config = dict(
    vocab_size=771,
    norm='layernorm',
    norm_eps=1e-05,
    positions='learned',
    qk_norm=True,
    tie_embeddings=True,
    parallel_block=True,
    extras=['capped logits'],
    init_std_o=0.00805,
    init_std_down=0.00805,
    beta2=0.98,
    weight_decay=0.11,
    lr_head=0.0074,
    warmup_steps=453,
    decay_shape='linear',
)
Each number is 50 + 15 x the weight over its row's rms, rounded and kept within 0 to 99. Layers, rows and columns count from 0. The size before them is the row's rms in percent of the matrix's.

# layer 9 attention key, 160x160, rms 0.101, rows 91-95, columns 0-159
092:77 67 46 50 41 48 40 54 49 61 51 57 64 73 30 35 47 25 35 74 52 61 33 23 66 58 61 33 65 45 50 54 33 45 61 52 66 71 67 33 32 30 61 64 43 52 81 27 71 43 34 71 55 39 65 59 44 55 33 36 56 43 29 62 43 70 73 68 67 47 61 40 38 75 31 42 39 51 31 78 58 56 38 54 47 39 53 49 48 58 60 57 66 37 61 63 55 49 83 27 70 47 38 39 37 43 69 70 55 74 56 57 59 36 28 66 73 23 71 50 56 44 52 61 44 47 42 21 44 10 35 65 42 71 51 38 67 24 42 67 48 31 48 53 36 39 47 57 53 50 59 12 49 42 31 83 42 50 71 24
092:37 41 54 60 66 38 42 36 57 35 62 53 39 31 32 48 54 47 58 54 49 43 56 80 27 45 36 72 49 47 50 48 56 43 38 54 36 40 62 76 43 60 42 43 44 51 62 61 41 65 63 26 64 64 26 50 71 51 53 60 61 24 44 36 56 28 15 46 39 56 42 41 50 24 76 62 75 65 75 44 62 38 51 47 63 44 59 67 37 52 32 16 73 59 60 41 47 82 38 58 28 45 67 49 53 57 08 63 41 23 56 53 51 39 48 46 62 65 39 66 42 61 57 37 39 58 38 60 34 84 85 64 55 41 65 55 31 90 48 14 29 71 33 79 39 65 64 28 53 58 47 60 48 66 32 38 28 39 48 51
105:31 55 40 42 50 44 53 27 43 43 47 50 41 45 65 56 47 71 62 49 66 60 47 53 49 86 46 54 50 38 47 41 79 61 59 25 40 44 42 50 60 51 52 61 70 19 50 42 39 48 55 40 39 60 27 48 71 29 67 76 83 36 63 47 57 50 15 31 45 53 46 69 57 20 46 73 66 56 36 54 56 17 46 48 60 46 54 49 30 38 58 56 51 62 53 46 45 63 33 74 45 34 46 28 28 60 35 54 63 45 39 33 20 54 53 67 43 68 35 55 37 31 66 34 58 39 99 54 60 80 64 59 40 39 52 56 32 78 62 50 58 34 30 42 62 39 47 47 57 50 47 84 62 42 41 77 39 79 54 48
113:53 49 45 49 66 47 35 52 68 50 45 57 61 66 29 33 60 61 39 76 51 64 55 33 68 50 59 42 56 55 52 52 43 52 39 55 66 75 47 56 44 24 56 39 50 60 49 30 61 99 45 21 51 47 78 63 28 52 74 42 67 62 49 47 40 14 64 28 79 66 62 50 57 79 65 65 66 42 30 52 16 43 35 59 62 26 61 36 28 65 39 48 55 52 50 56 33 48 35 60 74 57 15 36 46 68 62 45 49 42 59 68 58 39 54 62 64 22 73 53 49 53 44 52 36 51 54 11 54 17 28 41 45 85 46 32 54 42 62 53 57 37 61 62 30 37 53 64 50 45 66 53 27 53 37 79 40 52 24 49
100:37 47 57 45 72 53 58 58 72 71 66 61 74 53 41 54 44 50 52 56 46 46 80 71 18 11 28 81 45 59 26 67 40 55 66 39 42 30 51 65 42 64 35 78 19 55 61 47 45 68 54 61 52 58 39 49 65 61 40 57 26 34 53 14 33 28 69 32 37 57 65 52 49 50 60 43 52 56 87 72 25 42 59 35 23 70 23 49 35 60 62 44 30 43 56 40 41 42 62 47 43 38 39 69 61 61 49 48 59 35 49 36 72 52 75 46 44 40 46 69 53 46 42 35 45 59 39 24 52 72 57 70 36 54 89 35 62 58 25 35 47 64 39 82 66 44 71 37 41 43 41 48 58 71 36 52 36 46 65 43
# layer 9 attention query, 160x160, rms 0.112, rows 92-95, columns 0-159
104:03 22 46 56 38 43 45 55 43 43 54 42 42 63 43 37 50 39 70 62 42 53 75 70 26 60 35 65 50 42 63 49 63 39 43 79 23 19 47 43 57 59 41 42 20 56 31 65 62 41 81 37 53 43 40 52 74 51 50 54 46 66 61 44 30 47 17 36 38 58 48 42 65 42 61 66 73 30 62 74 70 52 36 31 65 47 62 55 37 46 51 29 47 46 50 57 57 68 19 49 43 55 58 51 63 30 17 65 60 55 55 70 36 56 57 35 58 58 60 53 82 81 43 42 62 47 59 44 45 93 51 45 42 13 52 71 50 52 64 52 18 62 49 78 42 50 48 28 26 44 40 53 52 38 25 43 51 54 33 57
111:34 29 63 33 58 45 33 37 37 44 53 54 29 70 49 73 26 72 69 51 57 64 62 85 31 45 27 62 74 50 43 31 54 47 44 48 31 24 51 68 48 52 35 30 46 37 31 55 30 52 75 45 45 46 31 48 64 24 32 45 36 72 76 57 42 66 38 34 40 61 45 60 57 35 58 47 66 32 56 67 46 53 32 54 51 39 45 27 34 44 46 26 31 54 43 62 51 82 31 46 52 42 62 44 55 41 33 38 68 43 53 61 34 58 55 51 61 65 46 32 46 49 67 41 73 33 37 50 57 93 68 61 48 12 68 62 58 73 43 51 33 63 27 64 57 58 36 21 38 45 72 54 66 55 43 15 68 83 39 54
086:41 42 65 56 48 66 44 48 64 49 55 44 39 63 30 47 54 56 61 65 49 57 55 64 87 70 47 26 36 58 58 73 55 30 68 66 91 47 50 48 56 53 33 46 44 59 39 48 49 77 47 39 25 38 59 47 66 63 57 41 41 79 42 66 46 24 47 43 44 43 53 66 72 83 58 40 29 41 45 51 52 53 52 69 33 62 61 36 44 56 43 69 60 38 39 45 57 39 34 71 68 50 20 37 30 31 60 36 65 43 65 58 59 57 39 81 57 55 22 30 56 64 23 39 36 31 54 14 27 36 27 33 40 78 38 20 54 46 71 41 79 55 63 52 47 46 57 39 67 46 44 80 23 68 43 80 31 37 51 40
104:26 60 44 62 52 46 55 86 61 49 63 39 77 46 63 62 42 30 41 51 69 27 67 49 41 39 50 59 45 53 44 61 63 47 32 62 22 19 40 51 29 51 56 52 39 68 63 55 49 25 39 62 43 49 30 34 74 67 56 51 43 37 37 10 37 39 49 37 33 33 60 20 73 41 50 43 53 58 63 69 42 50 63 42 32 67 56 81 40 55 49 61 44 47 40 44 63 26 54 63 37 84 41 71 90 69 38 58 77 44 58 57 30 29 63 35 51 58 47 42 42 65 56 42 40 63 30 65 49 45 56 84 40 20 61 59 91 46 32 30 18 71 50 48 58 54 65 37 31 42 46 43 46 45 62 63 48 36 42 63
# layer 9 attention value, 160x160, rms 0.0731, rows 64-69, columns 0-159
101:55 34 52 43 48 26 19 55 47 56 39 49 36 47 70 50 50 26 50 58 44 60 59 46 43 46 69 57 39 69 52 70 35 36 36 60 24 33 54 64 55 74 50 39 72 79 61 18 31 35 96 32 34 46 71 22 43 43 50 35 53 50 65 45 38 33 32 70 53 53 74 32 46 54 52 85 40 47 59 43 45 55 58 50 69 48 64 49 48 14 32 55 68 64 42 39 38 60 42 39 60 59 64 54 63 41 41 17 60 25 45 34 77 55 83 34 66 41 62 36 44 56 67 37 57 32 49 75 60 47 52 45 64 50 67 39 26 61 47 77 51 53 22 43 43 26 23 66 36 67 60 57 39 34 48 51 58 60 30 74
077:39 52 22 55 76 47 63 65 53 65 47 54 46 34 47 47 48 59 88 48 63 56 46 78 54 58 70 49 55 48 56 71 29 62 55 52 40 68 56 47 78 60 59 63 48 55 63 28 37 39 43 40 46 52 57 47 46 44 43 38 45 32 99 53 39 55 70 50 59 23 67 72 40 50 49 52 46 58 70 58 24 49 78 27 60 11 61 63 30 49 26 51 52 22 52 35 43 46 64 43 86 32 75 61 48 34 38 50 30 34 37 32 24 99 64 44 64 48 33 49 53 51 58 44 40 68 53 63 49 74 53 26 59 47 83 45 47 55 60 44 50 39 52 58 58 71 53 48 42 59 56 36 37 66 33 33 38 47 26 60
100:26 62 59 62 66 46 19 43 36 68 40 43 52 50 64 53 72 33 65 59 57 60 48 57 76 20 65 71 40 86 46 51 46 54 70 54 54 41 51 45 46 53 65 37 50 79 67 60 55 22 51 39 59 38 39 57 53 69 73 34 60 37 25 61 40 43 62 03 52 57 29 27 44 35 49 33 52 25 58 58 75 47 26 66 63 60 49 53 39 77 64 78 51 58 31 27 22 44 55 53 48 48 31 56 67 59 42 55 48 22 77 53 81 46 72 55 57 53 55 59 37 51 43 68 52 49 59 67 52 19 45 40 49 46 45 33 54 59 58 42 56 56 66 17 19 56 46 44 59 30 60 41 54 07 41 49 44 66 42 58
095:55 57 33 27 42 53 33 59 54 53 51 62 39 43 85 61 40 36 70 54 64 27 71 50 68 25 66 45 45 45 53 34 29 39 50 34 72 47 53 53 43 48 62 55 29 39 65 46 26 35 60 42 43 31 55 55 32 25 63 42 99 19 60 69 61 47 38 30 88 58 62 59 40 43 50 27 59 64 46 28 49 52 55 43 55 10 76 34 56 50 38 71 68 76 40 78 63 54 42 74 14 44 30 42 73 45 55 44 24 33 34 51 67 57 57 50 66 52 50 43 50 45 40 46 68 68 42 75 50 70 45 54 53 40 56 57 51 67 59 61 64 49 42 44 26 34 39 38 49 62 60 46 52 52 45 48 38 34 30 86
080:13 40 78 26 55 57 46 35 53 61 35 33 61 85 52 66 39 60 62 51 34 45 47 53 47 75 56 65 45 60 53 41 60 44 32 04 39 42 42 42 41 59 22 60 46 41 47 66 46 18 53 61 75 51 18 59 48 70 48 62 65 54 21 50 39 43 45 24 38 41 40 49 60 33 55 44 55 45 80 85 59 45 49 81 14 52 44 82 18 45 59 50 67 48 42 48 64 54 43 55 49 65 53 59 36 65 43 52 55 24 58 53 88 38 45 34 70 35 31 59 32 48 59 22 46 30 45 41 42 56 40 78 27 50 58 69 69 47 49 49 42 67 23 47 51 42 63 56 64 43 63 51 59 59 47 40 64 60 58 58
105:39 37 71 62 46 67 16 51 32 56 57 48 49 45 66 60 42 64 60 44 44 46 32 64 29 24 46 37 60 28 46 49 55 24 62 50 73 66 50 61 58 60 62 36 31 78 67 49 46 59 61 27 35 32 38 46 64 52 33 67 45 76 68 37 62 30 60 60 33 76 35 61 20 51 72 60 36 48 60 67 46 60 79 46 50 81 47 46 36 75 38 26 44 37 46 82 46 41 60 44 78 68 49 56 36 45 47 19 21 94 49 48 53 74 40 58 55 56 51 54 36 62 50 73 35 76 58 60 48 48 53 25 73 67 49 63 45 52 47 21 53 54 43 56 65 35 48 58 64 58 46 42 26 61 54 33 59 24 52 20
# layer 9 attention output (transposed), 160x160, rms 0.0785, rows 64-68, columns 0-159
099:39 44 55 69 35 62 56 53 57 38 46 35 46 44 55 43 54 54 47 55 60 49 26 23 42 54 45 66 57 45 51 48 54 69 74 43 62 57 24 44 44 31 40 69 45 31 37 89 43 51 00 48 72 38 37 48 49 42 54 61 49 51 55 47 63 57 62 43 53 54 20 66 29 59 12 57 55 32 31 48 52 59 36 48 33 46 66 67 73 47 63 70 55 65 45 70 69 46 51 64 50 51 60 39 09 42 61 50 43 59 57 65 29 73 20 52 46 51 08 58 42 52 31 45 51 44 70 41 33 60 62 65 57 44 48 56 56 62 53 49 42 22 86 44 55 81 57 47 60 37 26 98 64 68 68 61 47 34 46 34
070:64 48 63 59 43 69 49 26 36 55 61 51 19 64 50 35 43 60 63 46 52 43 26 45 40 62 29 52 47 50 67 50 49 44 50 56 91 47 40 78 40 44 43 65 27 36 51 65 31 44 38 65 48 42 32 46 50 62 38 32 33 70 44 51 63 36 69 70 43 48 39 38 59 64 48 59 43 37 71 26 58 71 30 47 42 80 54 47 74 39 57 60 76 70 44 83 32 63 20 63 22 64 48 32 57 54 39 40 68 30 80 70 45 31 44 68 74 54 56 35 55 47 52 50 64 45 33 29 51 58 53 19 42 64 37 60 50 50 44 37 50 81 53 35 50 48 27 69 50 40 45 85 25 22 56 81 61 25 53 63
089:56 58 53 42 38 40 80 77 80 38 60 60 39 54 31 44 42 56 23 22 64 45 63 50 43 46 33 37 47 28 52 54 57 53 38 40 45 56 68 53 57 46 52 45 64 20 48 49 34 53 55 42 36 33 75 16 53 52 55 41 28 39 33 53 73 52 36 57 43 51 59 59 50 52 64 40 38 51 38 50 18 99 59 42 33 43 48 56 50 31 37 46 57 72 62 55 49 47 61 41 66 53 72 57 36 53 40 29 56 54 17 41 30 61 55 72 70 34 61 12 63 61 55 39 58 35 33 58 60 76 34 67 59 70 55 60 52 52 50 68 49 21 45 55 65 73 71 68 49 53 33 58 22 89 62 48 31 46 44 44
096:52 40 46 83 41 65 64 72 45 75 58 40 65 43 41 24 41 41 18 53 47 45 41 42 63 45 43 78 41 73 62 64 63 54 56 58 40 59 34 50 48 59 46 83 56 49 59 46 42 49 46 59 57 44 40 42 35 63 33 40 35 45 47 17 31 52 94 74 34 37 25 61 36 48 56 53 53 37 38 54 50 61 50 66 32 65 48 83 80 44 65 45 40 39 75 30 47 25 53 68 72 46 68 39 19 50 34 45 58 67 59 44 39 51 27 44 29 60 50 47 52 85 45 44 32 26 50 36 63 58 66 46 51 83 33 29 32 48 49 12 46 46 26 51 67 65 67 55 45 49 44 69 66 67 28 70 45 41 60 40
086:59 58 35 57 59 43 55 69 53 38 55 54 46 11 63 45 40 49 41 65 45 45 55 33 51 47 46 47 41 53 53 46 45 40 46 83 56 75 90 34 57 56 59 54 79 47 74 55 48 65 18 38 34 58 85 43 54 24 38 52 66 27 48 75 59 37 43 69 64 69 58 52 24 52 51 68 35 64 30 47 54 19 62 40 75 37 64 47 46 62 40 51 56 64 65 32 48 41 72 47 43 34 75 59 43 46 76 43 35 53 35 32 38 59 52 63 58 54 49 52 50 57 41 92 42 57 62 57 42 26 20 18 55 50 42 41 27 42 67 45 54 01 55 32 52 36 64 30 41 63 52 43 45 79 55 72 45 30 63 45